config = dict(
    n_layer=15,
    d_model=192,
    n_head=6,
    n_kv_head=6,
    head_dim=32,
    d_mlp=1536,
    vocab_size=825,
    activation='tanh_gelu',
    norm='layernorm',
    norm_place='pre',
    norm_eps=1e-05,
    positions='rope',
    rope_base=2160.0,
    rope_fraction=0.5,
    qk_norm=False,
    attn_scale=0.177,
    bias='none',
    tie_embeddings=False,
    parallel_block=True,
    init='normal',
    init_std_qkv=0.031,
    init_std_o=0.00566,
    init_std_up=0.031,
    init_std_down=0.002,
    init_out_by_depth=True,
    optimizer='soap_variant',
    lr=0.00635,
    beta1=0.95,
    beta2=0.95,
    weight_decay=0.03,
    lr_head=0.0075,
    grad_clip=1.0,
    warmup_steps=200,
    schedule='wsd',
    decay_fraction=1.0,
    decay_shape='linear',
    final_lr_fraction=0.1,
    batch_tokens=131072,
    seq_len=512,
    doc_mask=True,
    train_tokens=824600000,
    steps=6292,
    dataset='wikipedia_en',
)
Each number is 500 + 50 x the weight over its row's rms, rounded and kept within 0 to 999. Layers, rows and columns count from 0. Numbers have three digits each. The size before them is the row's rms in percent of the matrix's.

# k: layer 4 attention key, 192x192, rms 0.192, rows 183-191, columns 0-191
# q: layer 4 attention query, 192x192, rms 0.192, rows 184-191, columns 0-191
# v: layer 4 attention value, 192x192, rms 0.188, rows 160-167, columns 0-191
# o: layer 4 attention output (transposed), 192x192, rms 0.171, rows 160-167, columns 0-191
k183 106:507467353511491516535515533515406455515507475428524419504610459583567466458461503523519537438466456547537503531568507396418460490383488549572535575478429495495504587523474480573556447485456533524491564496493479563510397474416491583486488499516485544466515517562456443509484525452468543548439539479508542529512493490391513442523576572430453481514421472477556496353492518495550506411513555486526622511471557390603526599527472548479461545483538518451449508551507442455431493496460461511546590505392467509524584469554484562575483525527520573468482470533461502530471591448490566536
q184 105:544497467438501443480455518459515462540480516431512492549436469543623491467479528558524503577465575546524450626551515552525469494440559547501546463534435467529523470455548440395523462525526488463512510481478498525471589581539493512490448539438498536438575535586469417560494437490530486429477489430552489501522560479503537480518515464522530433412538464336494485576568538570389454478573480593504529466478524493555526527492516437536448442520545476636505537462487404533536517492467335581457551518526502538547522473471458451429579455517536403553436433569434543508561443572500514498
k184 106:521519509587462564441597428504502518578523545586519552541462543504414510498493502567462475487454386501442516584516556487444561514471509487524545481539479415553461466628517498582521501550502546483464433571529488486494540450508473540484559490430528491416493529443474449449527540496522391515428466510513439541498533474484582522465512508477479374456499468416509547468520548493463527438517502523494493510451509425531497441415577521454391563512519460601518524627519502397556531622586496511544482507500455467510492546625365474377543527469464467525494472501528399465494549460437526581
q185 102:569371426545462499410525486571455470447460574477499456420485452403493467529557560508541472527515601443475511616509493438536516405511417527489510504539497468546497506502456553395532460561572462613427570479417495481508592510520509520546484527429538449479384500486480513547561506486464485421479475523514501459498544473440492477488586573487456553472474493503546541539488586486555448492493582532495431525433530415475522484467473483487455572475453657535533488506561562488584543384517466458418580455505573522505515519527491440519413485432456512523621542529499466566461456473426449478
k185 106:554517486474447438536468463520550459455509438531458397506486458380542519508556497498538470517514440487451534465560609527515436508457640462478541571466445504474502430575552526511515472433492517492401613499539530543489472452449435430534534489517545465453562503485500486562436578546552545508514455462457503389541422511371514456487501473564534492501483510443472457560415456490495456482426494460570455462516471462518589406568517510496471461484530591452541518460500471465406579477530537488473364507503554483527494449546580560445588541580591423547466536489483380454591475471437465514
q186 103:458464507416462555457530461404474599448542502521463530480481527534458530507471506449526442429495461468466473472512404462550501457487539453536520583522431500434509481503464569469548565428455459506460648429480487497422476476409443488464526430396462481584520478570530538521474524498464567579599590529498520533578458404471473471474508408526563456581567504473478534430558481467563472476466495550480434454590513522562428497564416529454409517564520490641507586503492496484505510505544584489464532504518478579519448525481513575477568541481455462523508441537505427559382441523410437436
k186 113:489488528515565525438518558497474407612531475569474476530496492455521424523524510499500483524507471476547476528515516459484506598381466544541488431473443530480508468538462582515407460466516517498542519408609536431504578524524503437414435469453466536557547529545451500569525577527449430434538558480424445559520443535491492486426486454495522461550422620593442471582657557623477480521478466526514543476521460634486591471436501463485535567551533528477468391447548511531495505523549572515520463469486448545553499469624450434480485449565480422474474538553455511402516487493518511537
q187 103:554537564512421527547557542500473503448594489553460591508431528468516532565509531544458537519546570606490495512456502495450470501472470436546496571539421429496553414503477501455459541484468555576490519508488575545609500420444515518468463589478544575489479517469529449431429514509524471392482479550410520430439548545519577534597501541447567570514402542535475380531544513417536514448537579523561499472459447495537539476494441531483497406465527489464516531449470516595433390496558466429446580491429458519471556554458500548423576565497487433500423453424466405491503485538442431446
k187 103:561479524559550466592542494510583447544440496533466485502512546589436479534522493496506531500481473424503547562448502556514462458508469541412582441503449517440604551558485487520465505567399500596485549448490477464482504429472464416570416502459439424451520443486497559486495520502523552551492529447396450504529552390551547482515467457484474540574447426427557423494504484511486475398492346563475523495531550623480495546551480486558468591479542437525506589605489596577466569433518488446521423538526461512451490550527500485578500589462451460574463524461423461487464459586549529498
q188 107:492413486513488479541510534562446474517467540488471469540529584502558513517403532602413525582504490509437475507568477521543425546530465480455413424534434577506612476508531530449566490458514526482535528479456569495506526480463478616584529517532430504485465563508461553527457478418505479514576498555432469530548533605497406508414576459457402441489513558581478565483504478506459580499395478522517528382475464537398593448568519557487535389485494497380475459498510509517534484510525506592458465548509424523441468565528542552458595498496403410398575464532499480444476472521511470497
k188 114:481521505559477608397500434603538490516549539581511495445547507506421566468442486464456455539479536605557464522454460518479548519480611511500509446428516424501571488516598500459477508500524492476527476569448350515520415469493500515527454446376520471544537485510445506507547548584548533535526544500524532528570537502393506481551499381599615414529501511492442555503517406456552454517526440416528534537541542537496512522494506597514585516532486534475512533565476561562417485523525550433493544403461576469535510519439589504537435472340504504530548476555501544539507473502543528484
q189 101:463459646571507473502544541471528369556461589570441481516551504505424482519428555574441489546487433510454533491420451500435441539463517496471468472479500537516450536424594493460458472589423419490396533475457551481497561481453463571553467490467467403483443499515540525588526508529516568489599567538498560577548500599555538489636522500502511426539579468477472412435490532503515480438487596553504468517554492613557583444515544557536458469515522469472531477491462484560482503520358439506552497483507514495520492471564510510513484409540518544480503592444550506504363500505500525480
k189 103:511523572539506494548477421452492549514516483444569527556500477565410545454550491498470457540564455668539505490502479435543539565535485538499463463431505517496463539549498552546432415458546538529501600464506520510498440502490409553449469433476432496521494481504405563514455464406524535544490403520441522494471507370545412518539436416484425492460502496509567529482579629469581492542464496495462507550498493551607485463502495584492424524595563509516539483474510601451449486451540469492479541418523502365424483491570491493472419572507512514616427478480497481460592447453454423494
q190 101:503487454535500480405496470538529516480595465494454484436461438515500505520524552493601531439435485467512386552591488504553541444541500579392513438519628496541469457448488468467492515529445536475458495559566555531584490465481519494408427477491534525492499420504511486577502532459486479472484530531557599540617506532499423462508438528434580474588458524522495479476481494526560625500501458498475447499470712601485467558488422474536598516477478442539546513433566510551482412613580459457493478523473424460505467465460475556478461508455495534437596506463488496433439477445533478466
k190 111:484483559497518480566472547486533507456490393554546630545468379489511342485533445441510537539493490431513556531593477540502500537584477510533541594499488415564478616454530537474487509455509401514520448466510553477513488555543511525431600484538429504514521485466572549474446497424566493527472492496528483487450428470366512539438600552520594486461538519535485500530499496476591566481549511455515520462517471566518474536525484554484471365465514439536552533453479571501482381529496536486476487508510463442490499505476504487385587520466529608499560500404473546605541489487407575446
q191 116:531546471575542464497447506542509488564511452522554506487483468514518526513572620521517469475485480434541542430561491531506463480517450548478506454528544604473579444380521386494520471512546380453512576513563463456429439534543554486524497450481476557409502450433502574518497450413573524536502461544500454451613551513478464534461438429491472577497529444498482543604422489463487464478500448563537520503510464385562579511444474507497429610418530489522528535431400511533458496522525497625425473430509558500554619477478412524534444531481489494574405501487515558529444611491475532452
k191 115:536343524487503459446574481447552412467492589384502550566498492438501469535573458503463538455522471580488495434419545541441436473489453483469559537477594460521468550496467521525492536492450514583531502467461493530475560489521509415377554524442420546538406516505525443508531513495571487523487552469598442511484460551536539471552470512577434489452509525516606462491527546391410476519454603580531464485514490426492431481506511500501531455493429544510460564533557560437409495531450468495471562514584410458520552474484482567449461523582503520499569436544410527436457459476620405502
v160 120:566548520457521471531513483509495501473566512467477485528467530527446561505478527525487557406391582462468522432508488555506579573388522410522535572442497487538513366445494528426542411459456552533526459529593586492522430448487496536551553474579420592514471539521465415467515496499404525476530538424566438568345494508419516465475484571528496437443467470439534476614575490484509609488501430497492512562411575479508576542444559532446486515420531576485470521460557514514495488525460471568477416510533511497440462615515547522531519501498529586561499579471441512444489480428525485473
o160 108:548554511460425534495536526533477516548473621587397462463509550522549534479484527502446426537508459508477568464523497577503528526508465541615495429518509596522591530445459496538429631555414451478464495469427599565428494515471562477439454480453517536552371470545431532499508488604507513482470604545396501419517500525569591430508454515444494471459490512470547480531484537548564569515461448463489388464424560513479489472421479508543498525444404561507502557494376509531447524450484538497432515566488506447508499443505478449447496526567534448607492419508453562488499533463416550488
v161 103:528549540401439518435450508467525400527492531515513508476553582510497532553497474624614429535523524412435546561403408477501482474498498469442468520615529547556573447487485537500536443494529501457499436422579571528396587470469517510462581490447472524427458515522501428588480425468594473528564570467471500513483444509570473468497584543417496428488493552461563502520607454461495397518482400458460535444497476410494540494458517514464486511520452509562465459533510542470626504571485573464453487431465500477525496478462451525553440417614428449513439543565474519479517491502420490527
o161 096:433559503455431434515526455486559495453523636485517449457473525499488478510526522549472440509572462460465514472503519499464460496419497382480478478500573485428520512471547522548392488416548482496472590562526418404536542494445491539548484473484465476485415591508482528413407575452501482518449461458489519434525445507547469423540495517462493515543540600511495551465486582500594496480558608458524492526485477490511398450468567549543520479413494511607466509510577497584418517437450490524547491564585551455553649567500645450497532470588478513428530539522422558483421511504540467522
v162 112:408472418541510544477534516489518551432471577385386496480408477539538508456487439475504509491483489530511504429529473604376530451590521494470450574499443610524469556408527433499533565528459555581483562501522483432544532566511468511489535496397490531424453475481530590603468640470451524509497539623527430568443535522382515494502535464497429536481533565495494548492494490566514522489498507462509585437413544442468490456426507519406519501483467402568565519461453525503470549461494536506585550507522631420534457474530513470485565528552493554490468508509578496525468477518430497498
o162 099:509519513484506403564555420531534440448441568569549547525527481521549469513430508545423568493517558501494541515462466455471517564426660497514425512516514424556397490501503581413518548509391489575561464590458526551470456483510533512549426471452450464435582473464468463602432491447427441522520492488418526483499626472532504491534548486524643480473526470504476557492407510513481486521557498627469498407477446489434502503516523526432504533473484531563495601454506489575516568492539526441495627480484534472535352505501464554531487462583462503498494529508429507592530509517489480511
v163 109:481552529525432470456423516478462436531431519568421477489484550475536418463506589462458531507573545519524550563528593508451460455464569536561504436532481582519470532477506457442573532427528592542443511500498563472518430562548479438465451457433483511468521462639487496542593543462566470604500508502385417501512437581516564578481463468533447416500540504481562477498590505463524525454470506539464501433549504500570561521461507447479534435471546504464487493423490514547479420340500534487508577503457571406589463459552564490450451505500521475497533498469601462396588398492549531479
o163 102:507480538504551495460444454472458463422536410434475491541436488551487440428424546500415492541527545570475540456452381506439390538517545466482529496465523552505473534553571378644595565494561458504535530579495490475413514383422539545455579529535438478509570549497466435540456459568526459499472580537541499531534493520496532495418469450520507555360501497563432539475470560457516432508546534466416509445477393470500563482473450420488442398491451481476469484514487586550544483550532496432450524436512461474519496537463501567542545493468451497527472411563452519576582541532557508539
v164 110:563494492466484451445552521530420575423623452432569458387580516505511499448486571510528456537527486477490528460534506557529520462452512523515469428567498420498512471424513535539421477510516501517491468542438538563516536540637460477367418446533490451519474420463432433493534484450546472538476506543444458541486548501452478533486622572510505523448516461459516545532474557569470463535442499477609543447471508558539497458491422543402446471555500549560572537460438558537489543565454575458454531456419525492464504515498546537488486574534527603599448441538562436472492506381397473410
o164 099:476504538455477540604493468543529424375468556519524480526543555497575555567547491502465510478539517584521403459489447488450554351522497469436507496391518514567434522472450536547479483381488562587454421456465523399492563568454450463482455532526421544554461460557434487483525516359588549492498502534421458497491520549540520440492536502467528517439435503537514448473543524494524428481532501509506481446512488413522545484523504525429517382505516533481530522491464499400511438614483442483390539519476521377537586554530556511504483511493544550520455497345470498499453538584479503536
v165 116:494491535540542558524475530462395484460571570396534506532487417490433463531497476485444536481561449598469522464496477491408549617507520483447557443605533536512625554593505492471488516497468536563613542523512404541567433535580541482550404510506522547521557479601507492528514490524572550483543497508588564500548500509505441537545567461567469499522483459459487490583481473480624462481386525541624485559573499490559479525482457524470402557558454462536480515509526540610434530489547554473530478431509473483557506513495451467417470481488528425580448554436444508496384535498460532545
o165 106:413544562463559539593468486509548476494579479525459420535583535549507610437525528569598537471433586473525573489648538453541423593444517424454513465554478391553445598573482468524533421476517528533536544468477482536501479499516503509535408462478523516563379521454375477580583465469457488582517514493564544580493527526512543431502517588454339547428521418521552525493489570482498546532555469532511508535510459491551528487502524451509514474419534525532504492545529489521557557543456458591534495515498508547545438533484423562532474490512455508549537583548500512511558536492568555468
v166 106:444526541444545502464408541538556542474473482561444480366567583417537482525511485519547514517496463493535514600504516471476421497487457426450429444519425511513591499527409466470482421539566477507563501484583503449491566567598424497498485574479556488511446539588529595454501529578486499561500532482456479463495417514535494502523513489514563465457526646482526499471558610569444530497521459548483493426517503456382538508443537543446486526485461562440496444448554561489532508480415460456469421534523382448496498545451444601511438413570627491403515507477534518516447472456454510549
o166 094:418461508444452463411566474527622519465506454526480486456428492580503533424471456496491483497538525468522503496507472470569456531434504516518485543536449543554467431488528504581400545475432559575408516493580515488543512425388538464491509490545531479450507461559540521532513535552537554435467504595608354425517487447604541494451531453555466455549496556521504558550479552578490456430519489487562502514448554469454555575512449416549564411443514484591456433573484550556522494427481453495555571505507585486587477549485426461487503467460417523488493455438527495534586501452603395544
v167 123:501548552392522461453660571451499467505540432561448483440459500450525393637488458513469546530443520456528539539492514493494550487549469513549605511577522523539583485484461471563469500424426513386523438461495565410438514354439529422486520542507495437545514526515539547581464559546534457598571486567423443485495528545508553530423503557551442460545504513539573495491444550489429504475568474562493527505461602463548485535531523456560383486481518447504485511455459576493505422489499486506451427559450499434506574500495419564563508545543449472512506464502515487393559529480554506489
o167 101:443535480561553497526519461540514492578416502545484435556432462579514517575480574517476413510447476511519487413441485487464503529495569467427476447595485652436527558539534487493485499500491446396573508447479403406531446400502588548510445538561427568518435557543413534456515599495490444536509546445508526432402376511483500474414431481542597540505401531442457484555497486558521490467444443494523491533429498483525617450464447514482565455507559612507482475505502535507556504550471531538479537500569483466518565582491516417513549505520525539486547495474559479530497448572531393532